Weights of a small transformer language model.
Training: a variant of Muon for these matrices, 522M tokens, 3979 steps.
Each number is 128 + 24 x the weight over its row's rms, rounded and kept within 0 to 255. Layers, rows and columns count from 0. The size above them is the row's rms in percent of the matrix's.

# layer 3 MLP up, 1344x512, rms 0.0963, rows 807-860, columns 256-383
size [100 102 103  94  98  98 103  95 102 117  96 102  97  99  99  99 102  99  95  88 103 104 102 102  97  96 102  99 104  98  95  99 103 105 100  98  95  94  99  95  95 102  99 101 106 102  97 108  98 103  98  99 100 100]
[[147 106  92 113 116 112 134  93 160 112 149 117 133  97  93  83 141 156 129  73 125 121 117 122 106 108 139 113 128 163 106 145 110 155 186 146  87 144 139 122  97 105 117 126 117 116 180 108 102 100 139 114 144 132 114 103 138 101 136 172 126 101 120 121 101 142  95 118  97 114 109 105  92 147  82 128 143 166 116 127 108 139  92 131 138 164 106 132 120 113 137 189 114 120 143 133 131 120 116  94  85 115 129 104 139 136 110 123 112 136 145 145 108 139 137 103 107  80 114 141 134 184 165 121 128  90 141 172]
 [108 109 142 108 116 125 132 111 102 136 139 128 173 154  98 117 120 109 146 127 144 134  81 128 110 120 111 114  91 160 137 128 124 123 124 125 103 178 150 122 121 111 121 101 125 155 118 164 136  93 159 146 153 112 110 147 114 127 130 131 144 119 110 106 144 186 153 116 117 133 106  70 132 101 136 105 109 106 143 104 119 107 106 161 110 115 140 149 119 143 138 141 150 116 182  88 148 107 137  98 115  75 136 121  99 136 151  99 106 126 149 160 124 147  91 125 102 110 128 109 105 150 113 124 142 113 133 147]
 [135 120 107 144 102 122 146 157 103 128 111  77 127 120 137 161 144 128 133 126 114 127 139 111 122 119 113 170 106 113 117 159 136 173 145 127 152 132 181 120 130  82 181 133 109  70  90 124 121 109 149 156 143 126 145 135  93 113  82 127 137 151  90  93 108 159 115 109 121 124 165 187 150 102 116 134 153 111 141 136 140 115 106 132 123 135 170 114 102 112 141 116 111 144  88 132 106 137 118  95 119 158 110 108  99 134 134 143 134 129 130 142 174 100 163  90 118 134 132 120 103 135 114 137 147 100 119 125]
 [127 112 135 123  74 144 134 111  64 142 115 141 120 109 117  96 101 115 135  96 107 129 127 117 135  86  95  97 172 128 139 165 148 172 123 118 112  60 121  93 129 132 140 160 130 124 159 110 163 131 124 107 134 117  86  95 128 135 116 153 105 136 142  86  82 149 133 119 131  99 105 126 144 114 143 136 137 175  89 105 118 152 135 179 160 123 124 126 139 197 169 112 126 147 156 163 150 126 127 137 127 150 118 115 115 134  98 128 135  88 121 110 133 163 136 111 105 120 138 132 163 131 130 135 108  91 110 111]
 [143 147  97 144 125 147 102 103 152 139 187 111 122 117 131 159 141 152 159 102  97 103 131  91 140 118 101 135  96 133 128 169  99 140 157 110 128  95 133 110 127 121 111 111 169 119 144 124 119 109  94 123 153  94 171 116 138 122 140 135  83 101 122 111 133 142  91 165 167 128 116 151 124 115 137 130 102 131  89 139 125 114 123  85 144  93 120 113 155 144 154 152 144 119 152 153  73 114 120 158  94 127 119  89 147 145 124 101 105 124  66 120  81 105 141 148 142 148 107 152 139 106 141 107 154 106 130 122]
 [145 138 109 113 101 145 142 123 123 110 166 106 127 154 153 127 137 130 162 141 146 123 127 138 130 109 129 169 128 164 160 149 162 100 157 151 134 151  87 113 103 126 115 127 125 118 134 170 184 124  98 131 159 177 152 148 141 135 110  99 154 124 128 108 105 172 110 113 139  95 148 116 154 120 112 107  96 163 132  87  86 141 127 119  97 108 142 147 127 136 172 132 116 132 164 171 154 142 142 131  96 119 165 129 146 105 132 205 118 140 136 143 152 144 178 126  87 135  90  90 114 162 130 106 128  96 119 190]
 [ 72 126 107 131 113 137 140 139 105 113 123 160 118 119 127 135 171 121 138 148 142 123 130 151 102 150  40 186 152 100 117 122 127  95 143 131 112 128 159 148 148 110 112 100 133 120 178 137 162 131 139 108 116 102 157 130 123 153 125  85 143 157 133 132 144 156 173  83 132  89 132 131 122 145 133 171 114  94  71  92 161 124  98 108 103 154 164 169 108 146 134 113 125 131 125 131 148 102 150 139 116 140 109 114  94 108 142 150 120 120 130 131 145 154 129 140 152 110  96 134 146 142 121 158 179 132 121  87]
 [110 134 139 182 115 138 127 140 120 120 140 123 107 133 101 137 102 117  98 136 128 113 112  98 187 118 130 162 140 132 171 121 157 158  99 131 115 132 103 133 144 125 133  76 107 134 119 174 144  92 141 136 127 164 128 121  96  99 157 123 150 126 163 144 133 142 131 135 148  63 114 156 109 136 144 118 134 135  86 164 109 122 128 161 163 130 140 121 127 128 169 116  76 112 130 139 104 119 117 119  71 141 144  99 149 154  77 103 135 119 121 141 133 146 169 141 163  88 137 137 147 142 156 125 146  97 174 137]
 [153 152  76 185 123 122 144 126 114 130 176 127 123  95  83 190 151 125 114  70 119 139  92 169 139 110  94 123 134 143  96 134 142 107 153 107 113 109 103 154 140 113 103  90 159  88 128 122 147 121 120 111 142 140 163 143  65 138 145  85 131 140 102 121 115 124 148 115  91 139 160  99 114 132 157 140 123 196 109 127 131 109  92  90 132  93  90 149 140 150 137 161 158  92 114 121 157 102 142 155 141 132 133  96 142 128 136 135 137  83  87 153 128 146 146 149 142 138 162 148 157 123 115 147 109  94  98 149]
 [134 104 109 109 121 137 124 151 103 103 141 122  51 132  74 102 100  91  94  87 126 131 156 137 125 134 151 143 145 136 117 147 147 113 120 109 146 177  97 168 145 125 132 136 132 124 106 201 126 120 115 113 171 136 103 119 155 122 139  94 171 120 148 120 104  85 120 150 154 135 107 173 125 123 141 133 127 145 109 159 153 165 155 124 149 149 106 110 142 137  90  87 112 134 103 109  92 110 101 114 166 131 148 140 142  91 107  79  96 135 129 126 158 137  91 132 121 164 142 143 115 156 135 106 105 172 101 103]
 [140 122 113  63 130 127 128 163 167  83 163 106 113  95 142 115 145 122 118 140 155 152  83 128 113 154 124 125 152 113 124 126 132  91 122 139 171 112 127 136 119 160 160 119 127 133 117 127 129  90  92 164 118 137  66 174 156 124 157 137 136 137 127 123 138 131 128 135 145 157 103 149 126 103  81 143 140 144 103 135 186 125 137 104 139 166 138 105 134 115 118 118 172 116 137 125 147 134 144 145 123  78  92 127 144 126 100  99 132 134 133 115 137 113 133 144 136 145 123 170 135 179  88 142 131 114  53 161]
 [110 131 154 125 139 117 156 120 140 107 133 150  99 176 122 121 157 134 115  99 140 118 134 114 154 149 110 102  88 126 128 124 101 112 112 129 157 148 133  73 114 132 153 103 154 158 135 138 132  89  66 170 169 155 140 122 145 148 134  96 112 114  93  93 148 172 132 131 138  96 125 154 119 139 134 116 107 137 117 107 136 132 180 143 133  87 128  94 120 129  94 143 138 133 104 151 131 129 147 170 156 151  96 154 127 121 113 127  99 118 133 105 157 118 151 110 100 108 151  93 154 112  84 153  89 125 171 111]
 [146 145 117  80 118 128 145 134 133 140  98 120 134 164 121 132 157 111 145 107 136 136 105 133 112 108 161  84 109 150 150 122 141 160 105  88 153 128 129 104 111 126 166 133 142 142  88 129 128 106 142 136 165 127  94  87  88 134 172 138 110 120 141  75 148 176 155 124 108 141 148 106 149 106 115 145  80 162 144 101 126 147 123  94 104  99 129 117 121 159 131 142 113 107 135 144  94 107 156 128 101  91 145 136 128 124 133 131 193 148 137 105 150 170 102 144 113 121 163 133  88 131 177 125 124  93 164 131]
 [132 126 104 143 135 146  76 118 138 146 119 103 140 141 116 138 132 122 167 175 138 137 138 132 101  90 183  69 115 120 118 159 140 168  89 153 166 115 111 110 153  66 131 155 131 109 177 103 115 124 141 124  96  96 130 146 129  96 116 140 124 121  73 150 134 105 126 107 106 135 128 126  86 153  85 136 119 128 161 152 105 119 140 141  95 105 121 110 147 109 110 100 110 129 147 122 124 165 143 198 126  87 136  89 169  80  75 147 128 121 147 150 142 139 151 131 116 105 110 140 160 156 162 181 122 126  62 133]
 [162 170 128 136 169 156 145 125 103 151 132 129 121 140 145 156 130 126 148 121 147  97 144 142 108 148 142 145 116 100 144 146 131 136 136 134  90 149 138 116  96 110 108 108 100 103 120  93 136  99 116 168 115 140  69  89 121 113 103 157 114 137  81 152 114 149 116 133 156 110 140 138 139  74 118 166 129 132 102 163 128  90 136 145  99 124 101 166 149 107 110 134 190  72 113 123 156 144 137 131 156 116 135 174 146 155 101 107  81 133 133 109 116 132 104 138 123 121 171 150  99 110 163 158 117 129 132 146]
 [145 134 157 164 148 125  97 136 168 110 121 121 106 147 119 100  98 103 151 192  85 162 139 123  89  85 169 148  94 119 128 129 133 131 148 144 136 110 111 173 147 140 114 131 122 100 147 150  95 165 149 118 166 147 111 188 145 102 139 143 140  90 122 145 149 137  97 153 147 115 101 155 169 142 126 134 111 132 123 127 116 138 144 123 118 138 134 153 163  94 120 129  79 136 143 134 127 132 116 141  87 118 151 106 131 117 137 123 122 128 162 119  85 114 159 157 126 149 118 120  86  85 139 129 111 112  75 147]
 [167 149 121 160 143 106  89  96 121 118 141 134 159 135 156 115 117  86 117 129 134  92 130 134 102 144 154 125 107 123 133 148 117 126 138  89 203 116 130 100 150 145 113 173 137  88  43 153 156 100 105 105 105 115 145 133 147 140 144 162 113 107  80 142 121 114 158 163 122 103 163 138  98 109 107 129 133 130 143 176 116 114 141 144 174 118 133 101 148 121 133 160 166 119 112 131 152 150 105 127 141 129 120 116  85 147 134 136 103 127 110  91 146 126 133 139  91 131 133  84 135 163 137 122 136 115 151  95]
 [170 134 109 113 121  86 132 130 143 155 172 116 145 121 114 148  84 168 152 136 159 143 135 165  93 131 146 114 123 113  95 161 160 118 123 157  89 105 142 123 114 135 119 125 100 169 112 137 107  96 127  91 111 114 133 106 136 126 124 160 113 131 180 110 103 171 114  97 132 103 138 148 111 129 157 108 111 106 141 125 118 124 114 121  99 117  85 148  86 154 118 154 134 145 118 103 120 138 158 111 119 115 167  88 137 167 119 156 109 173 151 105 138 143 131 107 117 128 122  95  98 156 150 179 131  93 133 140]
 [111 111 166 103 119  99 115 145 133 132 117 186 159 141 112 168 122 105 136  92 132 149 101 148 133 138 131 116 141  96 159 134  93 152 102 138 120  83 129 105  95 135 149 118 145 191 128 172 138 102 117 135 131 127 109 119 118  96 122 125 199 137 151 161 130 158 176  98 117 104  99 100 129 133 115 120 130 119 104 160 154 110  74 189 157 163 135 114 115 144  97 111 148  90 143 183 127 150  88 105  99 153  83 139 103 133 200 126  97 133 141 113 141 146 126 103 125 139  95 152 112 163  94 104  89  98 142 146]
 [127 128 150 152 137 141  94 132 159 155 134  95 181 125 124 117 159 129 118  97 103 157 142 126 146 139 150  97 141 113  84 133 164  98 143 126 110 130  95 116 144 140 105 164 151 150 168 141 101 112 149 115 180 164  99 150 117 144 173  87 139 109  99  86 118 148  98 141 161 112  87 113 118 158 141 122 140  94 102 176 132 127  92 128 137 132  77  93 126 113 144 149 133 191 170 167 110 135 139 112 117  84 157 128 135 111  75 122 127  81 174 124 113 139 137 107 163 119 144 163 138 104 150  86 111 162 121 122]
 [138 100 129 158 110 141 110 127 104 123 125 154 113 129 144 142 114 100 152 221 128 133 143 145 117 181 122 175 175 126 147  86 133 116 120 117 132 139 120 102 141 189 117 120 118 155 144 109 132 136 190 135 133 144 150 123 132  96 117 132  93 155 142 113  97 102 148 166 179 115 152 151 190 124 144 142  90 136 160 138  99 136 140 144 111 112 115 164 100 158 130 121 154 206 106 111 134 112 118 122 138 132 124 119 148 134 122 128  95 114 107 133 193 130 145 132 121 110 120 135 173 168 135 162 128  92 159 115]
 [148 117 124 102 144 135 151 133  95 144 130 124 123 125 109 137 130 135 120 131 153  99 115 110 112 156 118 109 158 160  88  79 118 136  88 114 123  89 151 141 128 145 125 124 151 137 130 137 142  85 145 113 156 101 104  92 132 164 117 152 149  89 129 119 127 101  91 140 111  71 153 127  69 119 128 174  77 137 105 106 153 133 154 165 157 149 135 149 119 153 102 139 139 127 152 115 184  92 106  93 126 152 128 136 135 104 127 158 155 101 134 137 143  75 138 148 112 165 175 150 153 101 158 170 135 144 102 112]
 [112 156 128 144 139 162 126 134 133 120 109 168 114 123 125 131  93 110 136 111 125 127 135 156 115  69  87 152 169 101  97 108 114 162 201 110 111 126 122 111  95 107 128 116 150 160 129 156 121 137 158 152 103 113 142 143 148 159  66 170 124 123 101 141 119 130 132 119 131 109 132 151  93 135 107 167 143 112 143 179 130 116 148 104  92  83 120  74 139 125 160 117 120 110 148 144 142 173 180 118 135 149 109 142 149 118  97 134 106 119 178 136 134 147 134  94 118 122 123  96 142 156 111 117 104 147 110 138]
 [133 110 143 113  94 165 151 178 129 129  97 133 167 148  97  98 161 122 172  96 121 157 120 126 178 141 110 158 138 118 128 106 134 132 106 174 121 141 130 106 142 111  80 150 108 171 148 146 123 111 175 165 143 122 118 152 140 138 108  96 146 127 135  75 130 152 101  94  93 161 121 161 137 132  92 134 136 134 139 144 109 173 131 134 143 131 136 156 167 171 165 145 151 130 133 142 110 119 132 152  96 132 162 158 110 104 107 165 139 128 120 158 152 127 154 143 128 139 133 107 121 118 126 149 144 133 105 105]
 [166 119  86 109 122 153 133 100 105 118 114 133 126  96 102 107 125 137 113 137 136 192 127 145 136 136 136 116 142 114  97  99 118 118 134  96 139 123 127 168 137 107 104 138 108  66 143 167 144 124 191 129 125 123 146 101 134 104 129 138  71  97 125 133 123 152 153 115 130 138 122 143 149 157 131 102 154 124 169 130 141 103 126 111 119 142 158 160 142 134 125  94 143 124 103 129 158 139 127 113 154 136 105  55 139 147 125 165 106 110 113 147 144 122 160 112 120 133 164 136  99 156 120 107  83  94 135 111]
 [139 113 150 119  73  80 137 129  87 144 181 118 134 114  96 111 104 152 148 144 146  89 124 117  97 152 109 112  65 152 109 160 107 124 101 133 126 131 127 132 123 102 157 148 176 122 157 143 155 148 112 152 100 139 153 134 120 105 111 139 149  92 130 144  79 156 110 141 143 100 111  82 152 137 156 120  90 153  89 177 143 119  99 119 120  94 128 154 163 114 145 182 110 129 114 150 116  95 135 167 114 125 142 104 160  74 137 129 163 130 123 145 141 131 135  67 140 120 111 122 137 146 143 130  69 113 125 113]
 [148 135 114 127 123 102 132 140 155  87 143 109  81 125 127 131 135 138 111 154 147 137 111 169 142 153 130 129 153 121 121 142 121  73 127 149  98  97 145 103 119 153 146 160 147 133 136 112 150 145 139 134 152 129 134  80 110 101 107 142 111 116 107 109 112 126 157 154  80 128 178 135 117 145 131 121 127 135 168 120 164 130 105 140 130 133 116 107 106 132 127 131 153  41 134  94 157 156 122 150 178 128 143 125 109 127 126  92  94 108 102 124 114 134 124 118 114 112 135 150 107 142 137 117 125 135  68 107]
 [157 137 179 122 108 149 132 107 117  98  76 156 162  80 116 106 162 153 112 166 108 139 129  95 150 141 114  94 138 115  55 136 160 116 103 149 162 159 137 123 140 158 130 153 124 104 178 122 119  84 153 148 150 145 129 194 153 153 126 121 131  90 127 124 144 119 131 209 147 139 142 133 114 148 121 108 131 128 158 143 109 154 145 127 144 135 194 126 140 103 136 138 124 114 130 148 142 129 132  99 127 125 106 134 128 125 140 183 134 137 155 119 125 146  92 148 148 130  93 186 153 138 123 104  66 146 104 129]
 [132 136 120 102 137 115 159 144  67 112 117 160 160 135 136 143 132 164 122  99 179 113 166 163 120 104 156 112 135 146 138 140 140 121 128 103  96  97 161 138 120 136 113 132 147 127  93 154 115 147 125 101 155 108 137 129 116 111 122 113  84 154  93 129 134 142 107  73 106  93 159 120 124 155 121 125 142 133 133 112 106 117 117 125 168 128 112 153 105 167 147 124 119 150 134 132 134 115 163 103 114 105 105  84 162 105  44 119 147 163  69 161 179 159 132 140 107 124 148 147 144 131 164 149 155 123 120 149]
 [152 125 156 125 144 153 150 175 125 124 144 135 140 119 162 118 159 139 165 109 110 140 148  94 120 117 153 132 123 153 143 144 124 155 126 110 170 166 142  93 129 126 130 141 114 152 141 153  94 128 165 135 159 133  82 157 146 128 123 178 156 124  92 106 114 149 124 172 135 126 110  89 128  88  80 120 176  90 143 112 128 115 154 164 155 132 162 156 103 129 110 132 153 115 137 119 128  91 142  98 169 173 115 128 164 115 108 126  97 152 172 115 106 135 128 104 158 130 143 118 129 128 137 116 116 134 134 125]
 [129 115 107 164 103 151 118 118 156 130 111  87  96 143 181 145 135  99 126 148 122 107 116  95 158 153 141 130 158 144 147 150  85 113  97 126 125 126 129 159 104 127 101 118 138 132 140  98 154 156 136 132  94 122 102 176 176  86 181  98 108 129  91 135 108 104 146  97 105 124 132 129 105  75 116 101 132  97 130  80 170 141 105  99 167 112 135 118 166 122 121 172 105 124 151 149 114 125 139 140  95 155 168 172 179 122 144 131 124 132  88 100 104 168 178  98 134 133 100 146 142 113 113 128 121  67 142 147]
 [111 123 131 102 129 116 153 120 147 100 118 123 152 139 130 123 109 169 117 162 191 122 119 107 108 140 116 110 161 110  94 129 158 148 114 117  95 130 145 155  97 122 150 132 137 140 178 136 123 130 128 173 144 150 176 112 136 153 114 101 116  74 129  99 151 152 134  80 141 127 141 127 130 179 114  83 129 112  80 115 125 139 103 105 133 123 149 118 195 102 130 113 176 165  65 114  78 137 100 142 135 102 130 165 111 148 123 165 136 110 145 103 147 141 123 125 164  96 151 146 108 119 124  92 124 109 149 131]
 [149 163 153 141 150 117 123 100 155 139 146 150 152 134 130 143  95  86 166 160 167 153 143 107 151 144 140 144  97 147 135 129 116  96  98 184 107 130 157 139 132  91 146 142 143 132 127 133 110 125 128 144 116  98 135 108 100 107 130 122 117 133 124 139 126 150 114 144 153  90 145  98 141 116  85 137 132 133 124  85 117 154 103 129 122  87 124  91 153 112 147 113 133 102 117 154  97 118  78 139 139 120 113 119 156 133  95 116 178  95 132 154 136 125 152 105  95 136  87 101 124 106 132 110 127 148 112 101]
 [145 111 151 148 171 109 100 137 140  90 114 113  51 125  94 105 102 141 160 131  91 137 112 163 114 120  97 105  93 109 138 137 103 116 168 132 113 120 206 135 175 171 126 131 166 153 129 124  98 143 104  98 120 118  81 125 137 138  88 106 127 133 147 170 108 134 128  93 114 120 141 165  80 150 127  79 146 105  99 103 162 117  95 125  86 165 107 130 122 106 135 152 124  94 136 123  85 139 121  84 121 112 179 142 156 117 104  99 140 111 161 141 137  99  87 129  99 120 142 151 129 153 149 127 125 131 107 158]
 [142 103 126 122 110 146 146 106 156 147 139 112 145 182 195  84 122 147 175 151 162 122 163 146 140 136 130  94 122  92  94 146 106 153 120 131 120 114 119  89 132  93 126 123  54 132 146 158 132 165 113 117 131 146 182 119 122 146 103 139 142 105  92 160  90 125 131  89 136 131 122 149 122 114  92 127 105 144 148 119 156 147 117 140 146 142 112 144 117 141 119 154 145 110 118  93 125 135 116 157 157  96 155 155 109 149 113 142 116 138 123 146 110 142 136 114 113  91 125 142 136 108  99 145 123 123 130 125]
 [105 122 144 114 154 114 131 167  48  70  94 106 144 135  91 134  95 150 139 144  88 132 143 115 144 130 130 133 139 128 106 126 104 114 121 148  98 130 121 114 137 166 109 120 141  97  90 116 110 134 130 155 133 178 130 115 174 162  98 162 117 109  72  99 137 101 135 153 117  77  92 163 119 124 122 102 105  99  91 129 145 120 136 130 102 114 137 127 112 133 166 123 113 125 136 130 121 119  96 111 116 124 116 189 162  83 111 115 108 105 142 115 159 101 112 130 139 109 168 130  97 128  95 123 133 118 102 132]
 [120 129 164 160 124 100 161 135 119 176 129 109 130 108 102 168 124 105  96 176 137 137 115 138 130 157 111 163 174 100 143 127 101 109 155 140 115 127 138 130 110 182 109 154  99 179 115 108 145 110 158 120 118  86  86 128 133  99  99 130 154 147 143 107 133 127 134 166 168  94 153 126 166 145 153 111 149 165 149 143 125 179 102 135 114  94 133 154 140 116 152 104 100  81 126 110  95 133 119 125 121 155  99 124 130 182  69 193 140 149 136 162 173 124 144 123  99  87  86 174 115 162 142 131  98 167 101 140]
 [158 175 125 110 189 120 146 136  98 125 160 102 125 141 138 103 114 156 120 128 136 166 147  94 116 125  99 188 157 158 128 109 135 164 115 129 133 142 130 105 133  97 126 167 112 120 126 112  86 149 138 140 128  81 150  99 130 106  99 142 112 116 186 109 118 124 100 175 132 148  94 145 101 151 124 100 121 115 121 121 127 119 149 117 104 130 127 121  91 169 117 161 101 141 116 121  99 128 162 184 130  85 108 171 135 147 130 110 109 138 124 156 126 108 109 151 155 133 114 127 181 141 142  99 110  97 127 120]
 [ 93 104 172 152  73 139  81  93 136 124  89 136  92 158  91 149 116 105 128 147 147 115  81 113 153  81 127 151 152 140 108 124 149 125 126 106 130 113 128 128 150 127 133 131 161 125 106 142 113 111 146 136  85 150 120 116 123 112 146 121 142 123 129 107 115 126 129 110  97 131 135 126 145 123 130 128 142 132 119  84 139 105 140 161 106  96 160 115  80 134 135 142 106 131 147 122 161 120 115 118 132 133 141 126 129 134 111 159 159 160 117 109 119  75  96 133 143 137 159  88 142 137 121  88 165  89 138 130]
 [131 134 131 156 108 114 160 133 173 119 106 133 126 133 155 165 100 127  82  96 115 111  96 140 118 121  90 137 125 115  87 120 129 118 175 133 115 144 135 124 147 135 122 121 132 120 139 115 156  94 142 124 101 113  88 122 148 121 139 144 106  89 123 125 118 145 207 128 146 102 126 134 119 177 168 116 166 103 150 111 158  86 129 150 101 148  63  95 167 125 141 106 120  81  60 109 166 102 143 130 106 115 162 110 145 143 144  67 134  98  79  96  91  74 130  91 125 145  95  96 149  86 151 104 129 171 101 135]
 [140 133  89 135  87 154 117 174 135 130 122  77 135 121 124 156 114 105 133 127 150 133 145 114  99 133 163 155 101 110 117 138  93 128 160 131  91 110  77 114 155 125 137 136 128 139 108 164 113 106 115  97 140 125 122 143 129  74 130 117 152 157 108 135  89 154 113  97 111 138 172 105 130  88 147 113 120 127 120 118 110 125 108 154 134 161 131 132 167  89 124 162 141 101 113 122 127  99 160 146 160  77 158 127 137 130 146 105 126 124 175 116 109 132 117 134 128 148 127 140 117 186 110 106 174  90 149 154]
 [159 126 136 133  77 146 118 162 117 162 144  98  95 125 113 149 156 140  81 127 128 126 103 124 144  92 132 128 152 148  99 110 151 124 117 118  73 133 100 132 155 124 108 133 177 144 102 136  78  99 147 118 168 178 105 106 133 104 107 102 114 109 165 144 100  78 108 185 105 110 132 140 136 112  95 117 148 136 108 108  85 159 124 100 125 111 174 112 129 128 152 103 161  76 136 156 162 130 110 119 113 105 154 151 162 117  98 150 119 141 127 124 116 181 102 157  36 106 130 144 157 136 126 111  95 128  85 117]
 [143 173 175 103 151 110 140 125 109 127 129 129 103 120 104 138 173 134 153 104 103 135 137 123 134 134 117  96 151 146 167 139 133 108 139  96 120 132 131 114 121 167 125 161 141 133 143 102 150 205 154 155 162 107 129 169 108 114 171 141  92 134 148 120 112 135 156 118 112 138 145 131  81 121 144 142  91  86 163 105 134 163 109 102 133 103 179 117 131  90 135 123 106 119 174  86 145 128 109 113 153 103 136 101 121 148  54 135 143 108  85 123 119  85 124 144 108 181 157 135 109  93 111 129 120 129 135 131]
 [154 117 109 131 124 126 119 105 144 143 161 166 147 123 130 123 163 121  69 143 142 139 169 130 103 115 183 142 134 165 116 146  97 109 116 171 164 113 149  66  73 126 106 132 137 114 118 154 156 174 108 110 120 100 102  65 152 110 157 156 102 168 144 131 105 147 130 136 134 114 132 123 115 137 113 121 128 106 107 149 109 129  97 140 109 181 118 181 114 135 114 139 145 115 162 117 124 136 118 139  63 155 138 163 139 136 110 134 145 134 144 150 178 122 156 118 135 113 125 125 108 156 114 126 159 140 127 129]
 [101 146 118 136 131 124 145 170 104 127 116 140 136 187 114 122 128 143 114 146  75 114  88 104 129  94 118 122 103 155 147  89 105 104  92 173 137 173 144  88 120 112 117 115 119 135 143 135 113 124 138 111 146  80  88 129 124 110 110 167 127 154 128 131 102  68 139 129 140 165 118 108 136 152 151 121 142  77 131 147 112  99 100 165  98  96 182 142 137 128 124 155 116 151 149 146 140 179 148 162 103  83 146 109 122 126  96 100 101 129  80 153 132  69 130 133 195  97  80 165 132 123 147 101 105 156 118 125]
 [110 106 116 122 168 135 150 135 119 125 152 162 147  92 132 144 137 120  94 118 121 187 145 142 185 163 147 103 128 138 161 114  96 154 106 131 153 108 111 107 126 102 128 109 145  87 165 100 102 143 149 144 134 150  79 134 114 122 139 133  96 163 109 121 126 128 188 103 145 139 142 128  75 134 151 146 150 140 154 112 123 133 117 134 160 149 113  84 126  92 123 133 112 166 114 126 133 127 156 108 157 139 104 144 154 112 150 120 156 115 135 126 104  85 128 136 117 141 139 117 160 133 133 138 128 106 108 127]
 [103 124 109 200  97 160  87 115 192 114 122 135 103  88 145 105 101 167 153 110 136 147 161 122 127 142 135 154 147 126 107 100 143 108 130 143 134 149 143  70 130 118 138 134 153 142  97 147 109 143 110 142 141 143 140 173 105 146 132 112 140  97 149 144  98 127 113 136 125 171 150 109 134 139  98 131 162 130 120 140  86 112 146 151 122 111 125 125 136 120 102 148 106  86 184 129 125 151 131  97 112 159 122 115 109  72  89 182 109 161 123  91 139 109 152 135 144  99 145 120 187 155  84 145  97 163 137 149]
 [149 143 104  79 159 120  86 112 125 115 109 119 134 164 143 106 109  93 130 189 168 125 151 105 165 111 131 114 131  79  90 151 123 137 145 103 163 118 133 152 131 138 120 125 168 123 157 107 122 169 106 183 142 154 139 115 140 153 116 115 123 143 132 140 101 128 146 128  92 122 103  77 149 117 117 115  91 139  74 185 138 115 153 102 141 173 133 102 136  60 108 158 107 126 121  98 100 138 171 139 124 170 128  82 128 135 143  92 127 111  73 172 116 188 107 123 131 133 135 149 144 131 115 115 134 135 154  99]
 [124 109 112 105 141 114 117 135 148 130 120 149 147 182 127 147 134 162 137 102 150 166 130 161 187 117 112 128 134 134  96 117 105 126 130 115 118 121 116 113 138 109 133 148 108 137 132 149 113 134 111  95 141 139  92 109 142 140 129 123 169 113 127 145 125 112 114  86 118 136 109 103 152 142 166 132 150  95 106  98 153 149 110  90 116 155  84 109 150 116 132 135 150 133 133 151 149 124 152 147 106 123 130 127 135 111 118 158  88 132  95  77 115 142 127 104  83 113 127 131 144  89  88 121 101 103 139 190]
 [161 207 117 159 120 116 150 177 117 126 170  94 126 175 130 151 124 144 124  95 141  92 156 139 159 151 147 117  92 140 105 133 124 193 161 123  88 113 129 185 123  96 135 126 123 160 107 139 127  84 155 122 141 179 137 106 121 154 156 120 125 149 174 182 136 161 122 145 125 108  86 161 100 135 162 136  84 152 149 106 109  98 119 126 148 156 132 127 152 129 131 117 163 123 116 155  95 109 174 136 143 144  98 125 101 134 103 103 138 102  78 140 101 147 173 130 130 106 121 115  90 104 133 122 189 113 130 128]
 [ 86 100 139 136 152  91 103 114 145 166 145 142  94 138 123 139 109 159 117 150  87  93 155 121  89 111 113 108 130 148 143 126 138 103  92 138 159 159 126 142 133 176 149 168 121 148 130 167 145 135 116  99 115 142 134 112 138 125 172  74 131  83 116 137 110 151 118  73 122 168 132 123 140 132 127 134 133 118 107 133 172 156 109 130 142 102 115  55 124  89 162 144 116 106 156  96 127 144 130  90 166 132 172 122 168 101 139  80 140 166 143 114  79  89 115 134  82 135 178 148 118 146 127 139 146 106 116 120]
 [128 122 127 162 186 112 107 162 124 153 137 116 141 121 173 129 113  52 129 142 167 138 111  92 109 127 102 153 130 126 139 101 107 121 156 171 136 137 101 101 159  85 113  90 114  97 114 111 130  77 133  89 157 137 148 102 141 115 128 108 167 148 167 109 129 127 145 128  70 107 144  85  74 145 118 118 136  93 103 147 132 132 134 114 162 155 104 118 117 150  97 137 114 147 156 110 108 131 125 110 165 136 131 155 121 135 120 110 141 132 104  90 120 119 171 134 203 175 120 136 141 109  50  72 147 119 132 115]
 [109 154  84 127 137 107 128 164 160 110 122 126 160 149 137 124 125 196 142 122  76 114 148  95 163 126  98 102 118 111 119 146 106 173 159 132 119  94 124 119 169 135 135 104 107 132 148 113 115 114 115 113 181  91 124 158 194 138 205 129 134 104 101 139 137 150 121 116 127  93  86 131 118 142 128 110 134 131 146  71 110 120 149  78  97 143  92 150 148 106 101 137 132 120 128 172 136 127 142 129 152  93 129 143 185 133 140 133  91 130  44  96 126 101 130  99 120 144 145 116  90 116 142 135 104  83 124 117]
 [115 187 191 104 137 135 122 139 140 105 128 142  99 130 149 149 129 111  88 129 104 142 110  97 141 117  75 141 112  99 121 125 122 121  87 145 150 123 151 132 137 128 111 121 109  85 131 102 134 114 155 146 126 112 142 100 107 117 114 119 142 122 130 139 154 113 113  84 147 119 102 113  62 170 125 137 136 165 139 150 135 153 188 119 153 106 122 134 123 115 168 130 133 151 125 134 129 143  75 138 110 132 181 120 103 130  66 123 130  99 100 189 128 113 122 155 146 131 120  92 118 121 123 119 156 120  97 136]]